config = dict(
    n_layer=13,
    qk_norm=False,
    attn_scale=0.177,
    tie_embeddings=True,
    parallel_block=False,
    init_std_up=0.0442,
    beta1=0.95,
    warmup_steps=200,
    schedule='wsd',
    decay_fraction=0.49,
    batch_tokens=32768,
    doc_mask=True,
    steps=2875,
)
Each number is 128 + 24 x the weight over its row's rms, rounded and kept within 0 to 255. Layers, rows and columns count from 0. Numbers have three digits each. The size before them is the row's rms in percent of the matrix's.

# down: layer 7 MLP down (transposed), 1024x128, rms 0.199, rows 733-832, columns 0-63
# up: layer 7 MLP up, 1024x128, rms 0.196, rows 734-833, columns 0-63
down733 094:081105140128138141137136105175114091140113151120114134103135165119153138116106092193068132165145112098141121074099127098102096110106153154115129118125105200124119110156133142141112151127128111
up734 108:139087171149143132132123105151145108121160151146143116125114134158074177076113164121131127147153133142109149085152084135156091108157129130141153096122096129115100154145139127118134155108115109
down734 106:101159111154160165140161132129150083117131115151106113124161142129107128118153144089147143127187116122122090117173148129148132170135145127146124123159154164117178060132108136065152132151142152
up735 109:147122138186134127115133184124138165152132125135079150155130114130113137101128152102139118132137146123116108120103113151090130105138115110138129087123177176143136103147113151130168121174143134
down735 104:116114113110148128142185141134083116100148160088116124138104098110133109109132129143131147130148142152159089108144115136148115169104137149150136148109135106123156139127160094145120118127113119
up736 096:123116147135148097118147104070124148171155191167134113122121167127099110119161151098121096119114098109122118109140140121171098124130149159121120086135100104101176138117154147118128152141104093
down736 092:140161086110141153114175133132118108151084145150140148112087126158114157140115097072112109135149139123109123131071111125112140098149160157089119119159153124143137110177084136172120092153118185
up737 098:148114088140152138127174188105115154161086113146145109083102120109135123119127104084142133148078129151145129159126104145113165158172145163117101162127137108111142138130135160126109165092161133
down737 100:133124138133146159126099105127099104068149140085156170140096138114151110127138170153132114162138127103164141137120120098106135168126089092134143106123147156140120122134139146165153159150133142
up738 095:133084081080094146131107148166133157091128107114139119172125122139117119114131153138137145152099126172157128087109144107158128117160143078136119112141125118147170183153172112109166108135124178
down738 101:128120104114142113121157084095144138114145137107114158097164129082148103114117139091130078110134141174100137142128146105118121158095176126125135126066142134135169111094126134101101144114114132
up739 087:112123132182119109119141155146128152107078127147150093142126089162125132184111120102161111109124144111167110091115142144153129137123090120114137155099160096169151134126129115135153164159117139
down739 090:120113148125163116135123156143154123109163096112112140127137124076164170127112131149107163160117111107131148125141103108149137126144112132146136080159108174061151150130151144164115099101126129
up740 107:119131152095147142108138119132156169141118097093125167109115132124124164108111144158167121140158162138111135120113097117147080115172157071121166124121140137139073119132114145149126129170065119
down740 114:082179169128114106140077115111151126138153087091168142181124162137127093124134105114150128117110165120136171091125112126163125124153113111098134130126141144124067099125160161115131126112156134
up741 097:130109131178132147167132134123135109086139090148101151134157158157121085072119142113144095108096108165139122127155146138163135120131164133189136133141120125121118149173127091148140105119130158
down741 096:094122149117120108126146098105158190136078097095105147130141133143146152131132107096178099144168106144097130117058139141114133089122153125126143149122113163132131148114125102135200158099122139
up742 095:138118110078117129110142139143145127106170139178150115129140152165089111148145116111121147103120112137162147092117117118141132138115120082169180116060085101120127133130088119099142117134110152
down742 101:180098087133135141122129119123100120165148112088141174127142150104155106146129138145165104126124117137127146072118092155148155123161135098122101138140180104145137123136127153129145135109143107
up743 092:131123111119103066130131152097173109140132102111152149111157131113136119129122122131142128118136167132152156127038152135143124142141162117090148098168112090109100149126144110128113148118155151
down743 095:144112124109117142126144146124089110163149099181112102141128146181131142090101139108157134161088108094126080120077153126121144136168123134080170119087139112171134118093117124132133106107105129
up744 082:065177104126178085119119112118139159177138118123122141101112118131078156144106163105124133141086104119136073120159155098126098128138113138131101127119127199096172107152122153137110140141089120
down744 091:138173151139114148108135090163145151102131122161124116108070172109130098156109099123152092168127099094164135122098143155140138131169120114122129096140103141181132107111136105146131139130104094
up745 108:111153109101088101132134160126112099079082129158111110099150126134148110145139106099136106119113155104102098124145139133113132145127151134096118155142119128117147143143119134161084173100126095
down745 100:141108171159130122098145126133131114166094118134119101100108150123069120103139148123127099094191135098132128129134127112154108092135140127122115126192115141128148109137100139155157123183119099
up746 089:149127126138101136147100090151110134094103081125103113121097062123155174087117134129148113113110175147121095093134100090137152148132101147107153104123163123156118138140120129175150061130108086
down746 095:106134148183123119130128109109124123157137150173135153092146126165090123176099136158126167103156142126120162150146135131123131116127142125129095136107135133171125141125170158097103139119100149
up747 095:138128097137161150120115140150166110096149116107126142156139145141139124127121157127186142122115124126138096127102069128118095099172159118152097108122147125123130101126120147143184111148128159
down747 104:156126153122116101128130161104120139117134067117106111126133176098164153144126152099142142121096147166169156150110107143125141121124113137149107152088114153100109135124099136132099132143125126
up748 105:177096092132121104160108138168171147116167112091133140092191100115146102129110127144136128100113145139126079145185107117157148141155127155113105098147109097152133144115103179113100107133102134
down748 095:070104116104095134153116146118116138088065114147061116165113160166110132148105133136107178140098155080137130104115175122087179145111144115134127134130137134082096156099127098163140143105120090
up749 094:083119179119164144118136157133086109122111071127158163132142163119130095130124100121123133193135121124108146122124158152127130143144135127105127128081174147144155170126107110114123136111106123
down749 096:142109119150144113106104119116122116123106182167089162098123170126152149113088093094112127145131124095128139115114161125130122113120122114146046133146119118131091095108159138091135152071142102
up750 109:109136168101186125145070119110151142123177120118154122122060120126169146094104150132134134130125158097127115093169134127125104153141139120165154159103080123197167097111112112107136130150131097
down750 104:146139106100158129102139137088106162137069149133082123138122138104107122080134150132147147153144156126089123146120096098112112134098108154131125127124133160105102131130124158098144140213091135
up751 097:128168112183172147159093119106161134086121163102129145130168113115139156113117164087149129134134135148123114082160104136104148129114090122154136148141142142131122166110135129160134128125110161
down751 089:139134102135123123141143069151131099134105160145117121084160161126138131126075092165131141133148106137144079155125085123061109132151109156103136117138111128124141121143135097101122173086150087
up752 101:153139147121110102133196149069144171152162145115106118156140120129123138126131107094178143134130153092129143125143115141154134126129111100094138150102138163119153117131132137174141166129077096
down752 099:143153126146136113171109150099111112126166123153113106133116145116127092157118082126095113140124121143140142147154138127164104168112166147123156118116120104124130179148115145137109097081149112
up753 115:121155088079121143137120098148132131104113114116137141117133125140116124117168162113143127119157072116103087138090115125138146120163081091158138155094091081135134156154148176134122143110115141
down753 108:143108143153097067090129191141150124107207119144122176077116155132144127118126128134144164093107164114141143066121124100151171130135171129104138136123135115154156159131096140109147141149130121
up754 094:104112129103114113127151142073125109125138133125101133133140124130125119151118162159138143148157127117162135146136098121099127093160126135156144131158136125097137080179130159146119117119128072
down754 093:113133089124146127071127149162129141173078164128107110133144099141127134158134096160133135148122152171100148124146125085123066103149135109137127110145128132130129072109103111165104134091126160
up755 094:110161131132144129133100082142134111124120121126157147121146111077113115133085140130160107169142153056156138127144159132081156164108087092121130153159151120117125125093093098121106122126074112
down755 098:121114086078147118109161130152100122154118131121091160113146123131140122100129173119149079110097120131124131158088124142178185148143101143123129147124159116087110126114100159111094141110126101
up756 103:116167090122097088117101101152146143145149131121059141151104105136117118124144124153115177169141169125144131123054119133106145107135099112133154100101092179154134156143128159116193148162123116
down756 111:161146118119158135120133117140138122139115137138108096112138073150144177091084135134077138127119123191150137129099092133144107111157154123101134100129139133091144118131103109078124088166148117
up757 105:116089123176134129179162147112154119086129138127111137131123095105179125168133133133113122156117090145152120185146149128209107098163163110125126121135145113139122123162135112134167137150149115
down757 108:120122106102130112142150142175114083155164102142115135099109106137069115087146171192137154103152135130100144085129118161119196141169104142106120126101096131133125106117099103114121124121107111
up758 096:103138099095130104118134167158122109078132107093142160126109105132109087137158155141100120170118128115173139112115113132160134094179111156144115168146119169125133110135169106150110101139122132
down758 101:165107140134092110096131134151099089115142164152124125114122120097138111128168152116144122144172113116124081171175101148111137128134163152121160145148119087108111191117109166116143122161114114
up759 104:097106135142144158132075110165138115144142166117133094095150131149173104154132165170136129155153124090118162149101119148175154119168164102119142162140163124127122126116158106172135094134153118
down759 097:109150102146115120111142148103098130119160144125137143165128114128095116130169108146148125119110123132143107122150095142134051119139132104152105136147140154099144117117124126128084149082094101
up760 104:114150130135163127150116148111137129113179152086153124145104151050103120138156126092149139176141109109132128116170149134057096126104117145152114101143156121126110108128135152137128109148126111
down760 108:104097172159114133128161154108162134118117159137136132136098154137086114168145116111167126147120168104179104144074149118137099129105196115117112124158140119073118122111133143167134137128089167
up761 085:083130137084163081159131146138182145147106104119130143150102117140172138131111136100148162143114089158162102127132125132132123150103124140087157108128124116107133147130094192122085135139138087
down761 088:154128130119111135136148093106154146150182133095132142124065077101118133132126135124124132161156118107096152135134146125096164138099124124161146128113124111129109071159133090140135088106131130
up762 097:116139093146125119118127129121132138053145133153105173163120160113121136149146111167156138127144154142122150138131148115110143119129112114134162109115164087112132103148180123166147125122108107
down762 093:132150161151088120122121099164123128132105094095116137116091141155154118126146139129122104125114099111130137108124108175139134108135117138112128104139120196132102112106132164113191135147097120
up763 080:097154136092104145141121115156141180113110111155085175144118102091159121153123156133140092136103098138113079102128131111143107146129143117119108155135120144126191112082119122148151077126123163
down763 088:145154163180099122138130139084120116146083145122117139118096144154158125121116092115103129104116137143129086144097112129160140130113105150141124105104123162105163142160116145132165090102133148
up764 092:171111118112132173125109165111143140131092144125161141127127117100156121143109048098091087132117120115101129069139106148149173109138129129093116143109132156112148139124139100132141099136151098
down764 096:116113144126128112121111127097137152113181120143132110130119115086094135120088113137123118135151129135130133140131125130174128098127097154109105120147136110151158133168136156147118135115143088
up765 094:136069124133116135152143162148144164116151173149157116130135134118123126163173134144095131165080134136100124139118098166115064106135118098137085101160141147128152090085106140116128124177125088
down765 091:141151136111122094167119158103118135141138116118138146159125117127090083144104112123141130144127104149192097087140134117122175113169109105111097113143082092145144127168165087127109132118117142
up766 107:145163123130092140135151118115194118120127119133113134109124093125122118115134109112142092147078118193160136126091151137124101121136126178139167153108109087103143187094141098111141102158139139
down766 095:125093128151133104150117124163141155163103122122098121115128177165123118099130149154142186116115136131103137113140088092136147116140149102106123120137106114135164158132149161111098105126142120
up767 110:082119144145133097149149147125152142113146104130163115128164107126156089113123082106115144166124126135123127105134153120093148139136147148108098126161121092125088125130130066100156119109118110
down767 107:139132104099106140127128122142087125143087091063132119053107114133084146074169132130104145096130153133130098136129105117152142127091113138113146123090148110122116134136143142140113121146141147
up768 108:137077155141116125129104167119123099137161152096121130154125100172130126131117165108117119128086117115128142155158162116131108150130166135161124098100145157184150142107125121105134124156099101
down768 117:177141126120153136139122074122147111102161113134112142184130090147144122091113102164113119123142114165101141110162139105164106103141128091121127161136143167098105167099143119088094136130155099
up769 098:126135098093115124154109181155110140124141115134110142165121130137047103119179191124112140127156142085172107123130104139115145083133119179143124084136140127111144138108113133167150119101147117
down769 109:154122132106094146092140122165045128168156146139136172120137120132107126139097102081135101157153163081132121095150151128079156116147169110120140092109127168099120129172103116169149105143145113
up770 093:158144139104200149113133040124125101063143135166129153160124117134144121105149109149115089139107146130130117134136102134151162108080141149132143093086081109144116146134120092109123114105144121
down770 092:135160124099187134100120120119135115132158121135131079131128117131122103111112106135077111091124113113142120101131130083098135131164125144105160124122104135143141162121161097128157170148146130
up771 105:160121175120093145120124131120118114137174139148153095137138089120059158127109101103108143130136162115175118106158138113165108099135123111145152156111134094135122138131173143111118150118080143
down771 096:120119126166169097157154131116105096119149132102141156129129139121138139157156156105118129124124116136141162143107101161098113147167146133119106107131117127148106139145119112176120152127136113
up772 108:139125127140024129154133135119115121128139116166165150139148128096109161146141128160109100125142159111114122132149136088102112130135125100092148129133118110153185115155142197143126105134165110
down772 110:171149129130158121096066144130121136096159114137125140142149151089123156142135151140135158113148114146170156161087118126111127134124145135147109137096102117147189105117113117121166120129134119
up773 104:111136130139134127141137100066116134102174103076124157130138157097140147123152114106066141117119135123127075142127146163082110162128126119118143161112133103154146116115140127159143134108127107
down773 094:154143093153139109161106083168153127113144156155161106127143145122103146136157138134142083140126131117176138137161147149114110107114119121120091145137138157104098115100124115083107190135138121
up774 098:141107132139147079154129128111133122160101139141139163179104148119111138112160117129122096114147103147090113143140153109094169141139090117075132122130096060156153120128159128098091143104114144
down774 093:155122144139110146135100164090124087159125130115127127151106130084123119118119098131174120140103106116146140164143183110111135098098117136114131136103164131082114151159145095131107121163144117
up775 091:111132120135134110115101135118109116121118133119158072150106144160137096186157151161135125152178119108117143130121133099094174136112095156102147130141114091073116120125169094111146139131106135
down775 092:127117121142145130136156172141142092157143127162121130153145140143122128135107094126156142123129150140142121162139100186094111076101123115102173081150135107145117098129133192094106113102135160
up776 095:143119112153128158128106129180112138123116119106113150139148114124130150131161140127109134174117120109102181131164151154151136137113180087158124122133176091067135107125113167155124106142129112
down776 103:139134152144135112133141083135165163137123171106110130129101153119156137134122090112119176160132153123113137127127124116080083112106134113164159153156142133131142112157073128145123147132104128
up777 105:113128112085152137130173128158120127127135137162136086087171129144122097117124111121128093139117168133132115106141116129163129175151130182120142119113107143150130104088133112134109144146098100
down777 111:150142113147164142126141143128104148135135129107100141113140099100148129106091156095145100107103099135105127145149112085129082160108081162138121109115113152095123161158121125140153108112120121
up778 104:124093163137172126117126115075118132123145138148118165158142119102143131160142129081142141111130194153192093109134132125089106161103120125110153114147069142110105127132099123099113140110115086
down778 102:075088143114141148141115114140134165124168149107134112140100123145161136121105138084100131148115110151132142104126146103151142081122111135137165150158115104091134100102117147086148098150081127
up779 084:107102172133133119114116166133135105108111165160156130184152150104068132138087104099162132150144162161107137121150116130092125165133095098171145147074141162146154110113125159141137123154133066
down779 094:137147140101117099124115129110167134096140155149109117118085124143158110085090115102125149146129133134143136100113119122166043152122119143104158160097100127107110124172170163155122122092074114
up780 100:104152153152103134127117113180107141151106132134142110111140156119158115128157071070144134095097147160118137080137129116137123156148154144155081083127124113085160125118077104138124149144089153
down780 100:146105065113123159125115146157120111116141136149137123133143135162156171156109140141098135088098117092120142155192113114140115130113133123085121141113129111134113107146112146120180133136116132
up781 110:121124146134167144118109142119125171141142114085123136143089144097147126133133188105122114117140114148103097073128155135131112118110150124105148131129131133134142131103136060130200138145132170
down781 109:097183075148118143152139126127125113169109139099128129096093139122116148139142172153112116126111135133143092102144147098148180098119140142074135149148154143134135138153132129144135125147113161
up782 095:122132119145110117127157089156118138137164165128157150068122128163123159136138110122103120139120113137175127137128120116100100123158085101105120139134158110161151156183120143112127145174130111
down782 098:136155156141116096120142108138111129071112130181071141125132172124157110165137123113118101159102086113117128061154125105125102160158146160129118101148165113140111160138130115127144120101153116
up783 090:108165134055136116135111126119142150120131131104168123116165103135132130133121142131066131117146198164120155151120128129104110114121108140127123134114114053122139094131123136130144117145150125
down783 099:158109089109114105135159148109118142111116090148156137130132151119095130114134151131169115128147120134157116164113183141127129123149122150103139108127125170131133090141105143072182144147106100
up784 103:124150125092132067118110151150130109125130118137143107128174105137091145143130105091128128134137133125130143090183139125126140151111146152141150122110100136074107130157126148090128140128165147
down784 102:117112100106152130146133146160113195157103099129157158086161145109128087096112143135122118104140110127114144095111135127127097147125048155125126145108133106156113144149117119134150147147095072
up785 093:103138134098103154107141146106120109115108164182122122103150111124126144118126132071093125148172133128109110110155147161144084100128163107136158139111159087089125157185112129144113113130089141
down785 092:136143135124156130136167135095142087141149123123144122123139129124138124100143154131108123162083118125155134125115133116134130122095114046101102162162119148136159077163117156148038164126130114
up786 110:166104118119172088082110094152106129091117120169114159115111133128121119100145158113137108155143144133136132144084134166151120090102139137151144141141106135095071153149106163124138121206107115
down786 111:107158121164145111118146130130107141158138120128163161133155099108119132139133123124108103129114125090119178106091125109136053117114078139133134142149138106076125154124153121111159107136147122
up787 092:156100110151107124094119130128133103109132116170166106148083132117099162124122139149148167196144127139133109136148149128136091106117171156138108124148116141120142133151127112138171151164135114
down787 093:140137059113104212119089095123141102119120139140155123135133141119130145066101141135110115156087161127111119097136110088094100138097150097126174131119112128146137107151134130093143118084103109
up788 096:118132102125109183122128142098064143139157093122172146140129180116143108134130141111123092129175112122130143145124140120153097132106130126154123106110103104145145150121151158129129129185123117
down788 100:147128188138154129170144113141123131161142109123105160176126100164163081110118082130152121182156173166156127156144119142132149134130165119156183130137152149134195128121110154118131162154104140
up789 094:095122158141125162138090112126118128146148129147137098114131119127091143098124169129085148115145106145112087117098098135114116148150111125174126149173142094137122135137108149174148185155122099
down789 094:171115087142102144110115111104139199137121150131126137135127103131102146143115072118135140140131126171119096144137126095149078108127141162126143163173111136123108143115134108113144153128173180
up790 095:162143162162075132099159139120132124127108107112120119156164105103121127120101132060120117108128170128147122126122122149118176116129136113139125128127180104138146139167130158166165127146104107
down790 103:111138147122110136147111137142140119180112155127118124122100132088140074134130110143164143130086093059166132158117100172123123121131147144129153139179162135129107138088135142148123136126101146
up791 116:089109126154111098108103123124138185097112113111144144107118085115125114144119110121153097161160126139131156094133151122121168106136161158149152103125093114161177181130100157129066101168157104
down791 108:128107164166135117149137136146134101156113082122109121125131129099133148101177157111121138124097084140174115137165104128150142133159109135072124129143147091072149154161147125174147101146119113
up792 109:119156181147127124145151115169110119153121093131127183150148103116136096110133142106151135102116137115139135118122145147119169168144114107145142114093158130094111126113149123077167117146079150
down792 095:125112119075124129096174152065120135086149155155106091147104185108141161116105140134144121099136137101102155143168133120166101125129114136099087138140107123127138154119128153143096138153106131
up793 095:142140088116151170136111111129145177094122121113138141124153135124125098135131117116106133144107102155092131124104137111096093125124113184133134127116132069135165113130144134187133157151108121
down793 098:115082123129081109126184143128116099120131122112128094149124108109149139124098144161120099128159100144151110145135127128138108116161146073113144114140111169141110146126121091098132114152141102
up794 100:174138097185147161087159139117125119106133129156116111124141142118115150106145146128104172139161126112089143124121128160045110128136155111159102194128127117124096122117132170136094103141118133
down794 109:127135124101172150152148091093131134110136152120130141095152139089119162126168142148147127142100108141106135133151078154133111116112151124109077115122124137103154149102137136140068091137121115
up795 102:121105150098122116106117128127132108115094161149132144138139138091122129167143134106131146113158135142156143171070150168123128139148065125150157121158119129128102084123084133087134152131113168
down795 115:118113145154069160156103100170145165090103131115128089095088099119142117162143091140154105142141121109131155139141148147104179110153103138134158100111126123141155113105124127124141148169102084
up796 111:125149141163115108116129076111108153114108137102122165082150100135118174126129131100097134124118120180111097125112128156077133141154152111183167111078127185137138146147107130158130127169131107
down796 101:150111120115151150125089095123116108121085129096075085130139182147119124111144156125127160119148153093153124135114100178168112170125128124061108136149139129111110109114149109109144115137130162
up797 098:149142086114120146175107124121117121180124186159118114133171113111118151140157147145152118136084104109106112070103091116127165143149142125103136140085124090095127106131129140136154141127117125
down797 102:130095139128140140097130157117105088101131157063090138110153155096137148160097137119109126124148078137148139111085149113112117115118111114119117148153113154183105132137086148132130103149129169
up798 094:127133130132169132096071141144090165095149105152125132142115092144114080146147153140125113113145111162121134137131100067142132120120085104164088134135148113163110117126132115174139121163159128
down798 100:138162132109103109140096125135190095121093159152115097150104141119097161107125126147130097094149124105098148114109130120079152177103127106115138125153141091156138140122105111160132150108111153
up799 101:133158148108124048162107107139146115110157135120126140140114097087132122091120131152173134121090140132165154099162121119127128104177115105087161121151124137161172135135129125161104159115104089
down799 098:111079155153085158114136143155110143147108182080126125108143117147126171143084135120155168103122124142156124111098123166125127132109147158131100147111099139121092130149132119162130112140111118
up800 104:108136123137125137108143128136112148119129138138139139113108129106169125143153083122114183156116095151104141153093125104109068143121164092127160078118085139110123111134153147092169142159131118
down800 104:117144144135128148138130147132122139137077128149137106127117140144125144134139098161125117092097133103164107156159123136108139162107099145108132113142111060101120075118089111133104138105107146
up801 109:114147131137143185135158150138094145160170127137134112124179080087132128155133109126187119113097124159122129118148171128127135119151140103108107133139162106146147151124109119146118148136112112
down801 104:160114177172151101120104100121113139137084151119135112136132114138113167100089139097149164121108116161104132113163155090123108169117137138141149142082142153088139137183104114109079095119181143
up802 094:143150113163121173123163183104102141131141091096144124090130132142109118155101166135153127142123096174143098109149143099103140107127128135116091128099142114133163155124133116137119153168146169
down802 101:191119189105152147121131160140122139156080132178094122149111105143153151128136140152129130108150136117131142137137108131126160119148103145088133138107134101117142111097117077060167146133128089
up803 092:126118126111182056136123156110124140114176130160142126122149123135137118135125131137057140138116107138127132070124110153112108145133135105111069127175131153134117183147148146078133123098128125
down803 079:117139107127128136128117129182153122110107150094134125083100152130155156093125089099111103173163111135138148207131085132138091122127144104182151141118149143105132122136150117166170173107116120
up804 101:134155127153105090171122130137135131114097143101158098124101113119131106090126157122104157153109142140183127126095116151135157139155145137161157117111125162146120141133124125096102123137123109
down804 105:124101149103134132097120086104151104153163155115157093189090130134112109136144145108089146143111131126132137139119157123098107118081103110110125108139169092101168143113107173160151142121134132
up805 106:147158139140111152193156157119181098161116081120133124132129124145105158126180126110128117156105044139123151151163131133108160136120075116127116131098130133117170151109115120114121152105109147
down805 105:099141107129110118107142138118120112136116134177153176139127153114114184118146099108077096122141143103135115141117163112082130135157108135136142102153129118149120122130135161130134119122131185
up806 096:134119113143129116138136144140152088092103123167115128125101096105121105133085170158128113130103144165106112109128163168114116112139140143125126142139116117132124132179137163096127167137114051
down806 096:087107093141156178141087132096122118130153127107108122119151127126097120115100120103134129117099135088132101109130168122139114142096095124128126141129161143151180160092127088127157115122171107
up807 092:114131156148154104114143132130158144120127092115115163111175128144101123160115086120119108129142137152190123138120136137100114108109115093151108133117139122127120142181131150109135161160147158
down807 089:111072169126159130123154114131136117154163088120163108123120137140107143106143158134131138115162135107110129132125121087135139124179141132174163135135137125158169085103148135133159114067100078
up808 086:101121130120136137095169143143115129130129109139162130141164091130107135125106116115109130120155135102134134106128122150110186096134141112110121129097120160130133124101125169129160148109123160
down808 098:107153116120119120135065127152108134167165096117133135128129144134162100114165094105115104157149151121144126159097089117101097130134171140148107096104101129135126147145125209050149098114144100
up809 100:118114097097074169151157127146095162153123103122151129142139065132141159143164156123147104167135116170083083120101094094138141127107104110112148155132193105157133146101146155144142147087141095
down809 105:170160129113111108126102103134161133115149156150117121127090094112133126190118117116138128119112193102094146140146178122116098141159130151121134116115149136172071162126140156158119136140142126
up810 095:109137130092098115121124136150147138111194143148111118133165113121127123116166104131134145118147088063103105090131116134127101123105162137142136145096084125097157144185110099104168162138129124
down810 102:124138151134105089129121088173132110141122153102130141162132169120161152117124105139124134116143115112124126113115103138121098127155126164146177119130154137151125152121135114203098152128125151
up811 101:143159133134113097108153111134108139105133084139121131130145116134131061107121142141134115123127104171114134114146108149076105148112155117121098130119129154151114173159130109122186124147183093
down811 099:126168160137100119115147172141152095158159106107154151121118137115129158080143122118133184125096128113141112102162178160136135131128148106120125163127165091117107125133096104144096091151094108
up812 096:118142109123128146151143148125132121118176124159123143168182129119100141126087136154085064168119107135119168159119104138155106107116139112152059136130139144116099145136138081132145108168104148
down812 104:131105076142115168115109108114136142116156115136121124114114125160104089179119140152142136108094190122135114170129163115137142135139141146113129130132153140152130129089082126119100113095117134
up813 085:136127123107140122165093060122127112135131103087174141153145136113138133126147126148114137143142103128095136132146139074125144171156135137151107121098090103080103167103125150156163136137124103
down813 087:139072089150135152170124138087129087143099115173101092148111120092118126081153094156111095094092150139140127152105112117088134113125150109118082191169155151125099151114136157131142133128115097
up814 113:138120105157112160168129156136172163109137100116177152110156148126130161125094115133133123113143090108135075089162121111143149156153132146125102154154106145145134099170144139099145135106142119
down814 107:128133154084120122151165138140126091144155143143165123100124113167150121119119128135142091132119186138131059165140079121119120166102138128138131164156144131138115107144151198147114148139128132
up815 115:163122128081118144163138138097137123123090117083135155184125116153148164200169154097138149134142129125135151096116114090117144118160157130143127141109168130138142150138112144137108106137126113
down815 120:155079147090131140148167132129137118170107139118153109101164097130138105100105081136106102109131139132153122160140176156151148120127138157133115091106179077102120113100148149126124099172129137
up816 093:134133144166144085147150114137123097092116105090120128140103132127123153194094086091119110141116118131118167086117112146115123173120141097109131125128166111141130134144102178123135130105151164
down816 084:125113120107080135147107153144161150159159155123125071098150145106150130111117116108129121094102090136077101176121132112127129062130138172149134163134111144138167159135117084172093107077143127
up817 107:119134104151079129115110096156127163101128142190135150128169127125164138134134135136129160151105149139096089074126174167103143128103073133126159168107104108127118109113117138115111119170147138
down817 107:115158071092117121139167132115114138095146124137105189105131112117105128168096132128126117078097135185157156115160121116160140124144142113149086102109146144145109091161133113144133173146152149
up818 107:111150111067081128114145137146113132144068121129138095117108079138145125102158168083109121126140119124141120138141146145163132106162128159152146118166134087120125145105085121145181142136133112
down818 103:162148133110144096159126106084141124097186110135090143126100143157128099115144134123148161116149192134138122150100094110128158118104125130098115137099110133112139147105139093123119129156126141
up819 102:102124127121098120139136109134123144128115104098143103128121091155117116131148144119090148134158133104136128123137143180074131140141129085098169157136118111117175132172087135140170094116147138
down819 095:139128078142122145130172171097135130127157151169115122141090143115118164118103142123165140121115150161130157087086176118150130116107115136099115158164168113138085106096141183124104140154133130
up820 085:153133075109176103126128133111101176145143173175124108136108133128121129127189090151122114163128107142087120122103122145129109117114110100112107166122177110096120137135132099137124184144075143
down820 079:132099180143159139181162144136121143098138104124131183123120113141126127157083112100127145108156099120162100133146193124153146117167103127125128141135076119157135149135114141106105163171130167
up821 111:077138134136121145084119118135164126153195097178102110137119089099097134118175127143190134143138133122119145157062123141104124153121144093138127140150170117154154128099125120120126140147093122
down821 109:124110134132139138114091137129122107160176135117113106127124134106120144147118123129067164114139127141145082148107111108112116106072148106106104128136157156164154151120119145147137104115117114
up822 109:103068153157104133165096119121126137133124146128147076143112100095122172112138086144122146149146139136109159111145133133119109126153147126125099137185132142133122139078133128141094118075160133
down822 093:151105102122162117140145145186086126107104125127117150139124112127127096122109172128111135131113111113124122148124171117094129113116095150143152115060141095123083146176154129096173115215130136
up823 117:124138097139107103137130127092114099105121129128143122109139133093119131114124179110095105120118103154148146116117145138128171140148134124155123103139151155092156175156077174146156116132133112
down823 112:127105115110098116118108139094110132138098147150164094127128140093097126084136125163115150131128123137097111144135122102152153147108145116114114154179124087109184133156161137107151174141151124
up824 093:112153080150140122136120131122124132152109156112121123119112134106099149148158156147092106116150149140122158079147144115064137112110168144131089113117148090129129107162117146106130103134104139
down824 097:105100145104125159101122114156124117093149160171143099108145098144159099129128125078178162162113130125122100127088129136146131137179103073142142117122131182152138137130142138162109152103131121
up825 112:102123094138137158104124142138150126132106127137134153161155157113117154132133136137105149095160131138132122158078124169106137148134107108138159085104140165119168144128099179156129130138107116
down825 112:103140095097137099080138077085100101114135154139126100142125119100157151157139151130144121142092142149141150118127152164115163143078111104108133113119115162139131109094073109129136149127125122
up826 108:157110130157205165132076149128090129149146144101153126147147140105117132140121125131120110157148133104137076128141143123114151145132102181073130169159117098150133123133122119132109144164150144
down826 105:113133149129114137151115147077123117107158149113128092165162129167096137100153145156129133142161121139102156128129127087108148120147146108123089123125111175095091105120102135085106127155130104
up827 097:138134150104126127108094168119130143142120151146104143128135119098121108146115205096115117091111130103154158150167143106128114183137125130106102162142126082148135131136105085125134081104166089
down827 098:158101153153118132150084101187142135114141119087148146112098151155150078138113145115134123120110084132107126146126084125096130096166165119123176124120134080120135169132126151149078151114109159
up828 095:133132145132107101130124128160124148114162127129117089104151171104095135115123130104092112096141141143101144125081130172140095139118135056141112115070104149149095152144152114142107125119166111
down828 093:094125115151116156109158114097146099147113142126103098133137123113097163142128084167110155177109148141118142136148138116139148146147081151104138146132132088124126092113075145168123149113080115
up829 094:180137101110097087120119095068146122115152106116147082146097142134131120129115135121123111145151086144143121153144129089129099115107106134156096110148163121125158120150094119164151161147147131
down829 101:095140127182103098136091120172148160090139060129113123147123110107137133160152139160119091124093112119121144092128165133101124120136142144111106120142101112130150107165114082149171137107158124
up830 095:133103125136133149138102116133176136167120136086066128190170128141132104163117090102196100121144125132133088123136119120129164124107114144123144157170157143151154096163149110128113153114128108
down830 099:104118127134151123138121131151124169138084139089088137137101123137125097140083115132110122119142155143140112129115137127125157122135140158123145196095088128126098094124120117131077131115107140
up831 085:139167161139134122127058159139155143125144121098058135109145078116123096149143125108141126138094145113104122156176146137140141128110097117126163140145093060124103161122096125135107140124164122
down831 104:145140151139145161109119098118138127086140096127156118130148147118150091105145186124160144120118108114061095136109177114128137164178135143128175172107126112119141109075116100155141135128133157
up832 107:099064142075133130097096148139130103135140121129091092128118124093120071156130087112160118158136127122118117133148151185123126114144149148132142147116152080147112127137157119148160126120102151
down832 087:141137114158166171137120108148085126088087114115180145130113146137144162160124119113117166174142130139181132144098127097173130146118128121151101119088146162159151141150132141136122144109145111
up833 108:136124130133107068178128098133157139129147124116107121097116114111123070075137111110124145100185121148163129126125156105116137141153164153136107076140120121125144189120103127124155135122125111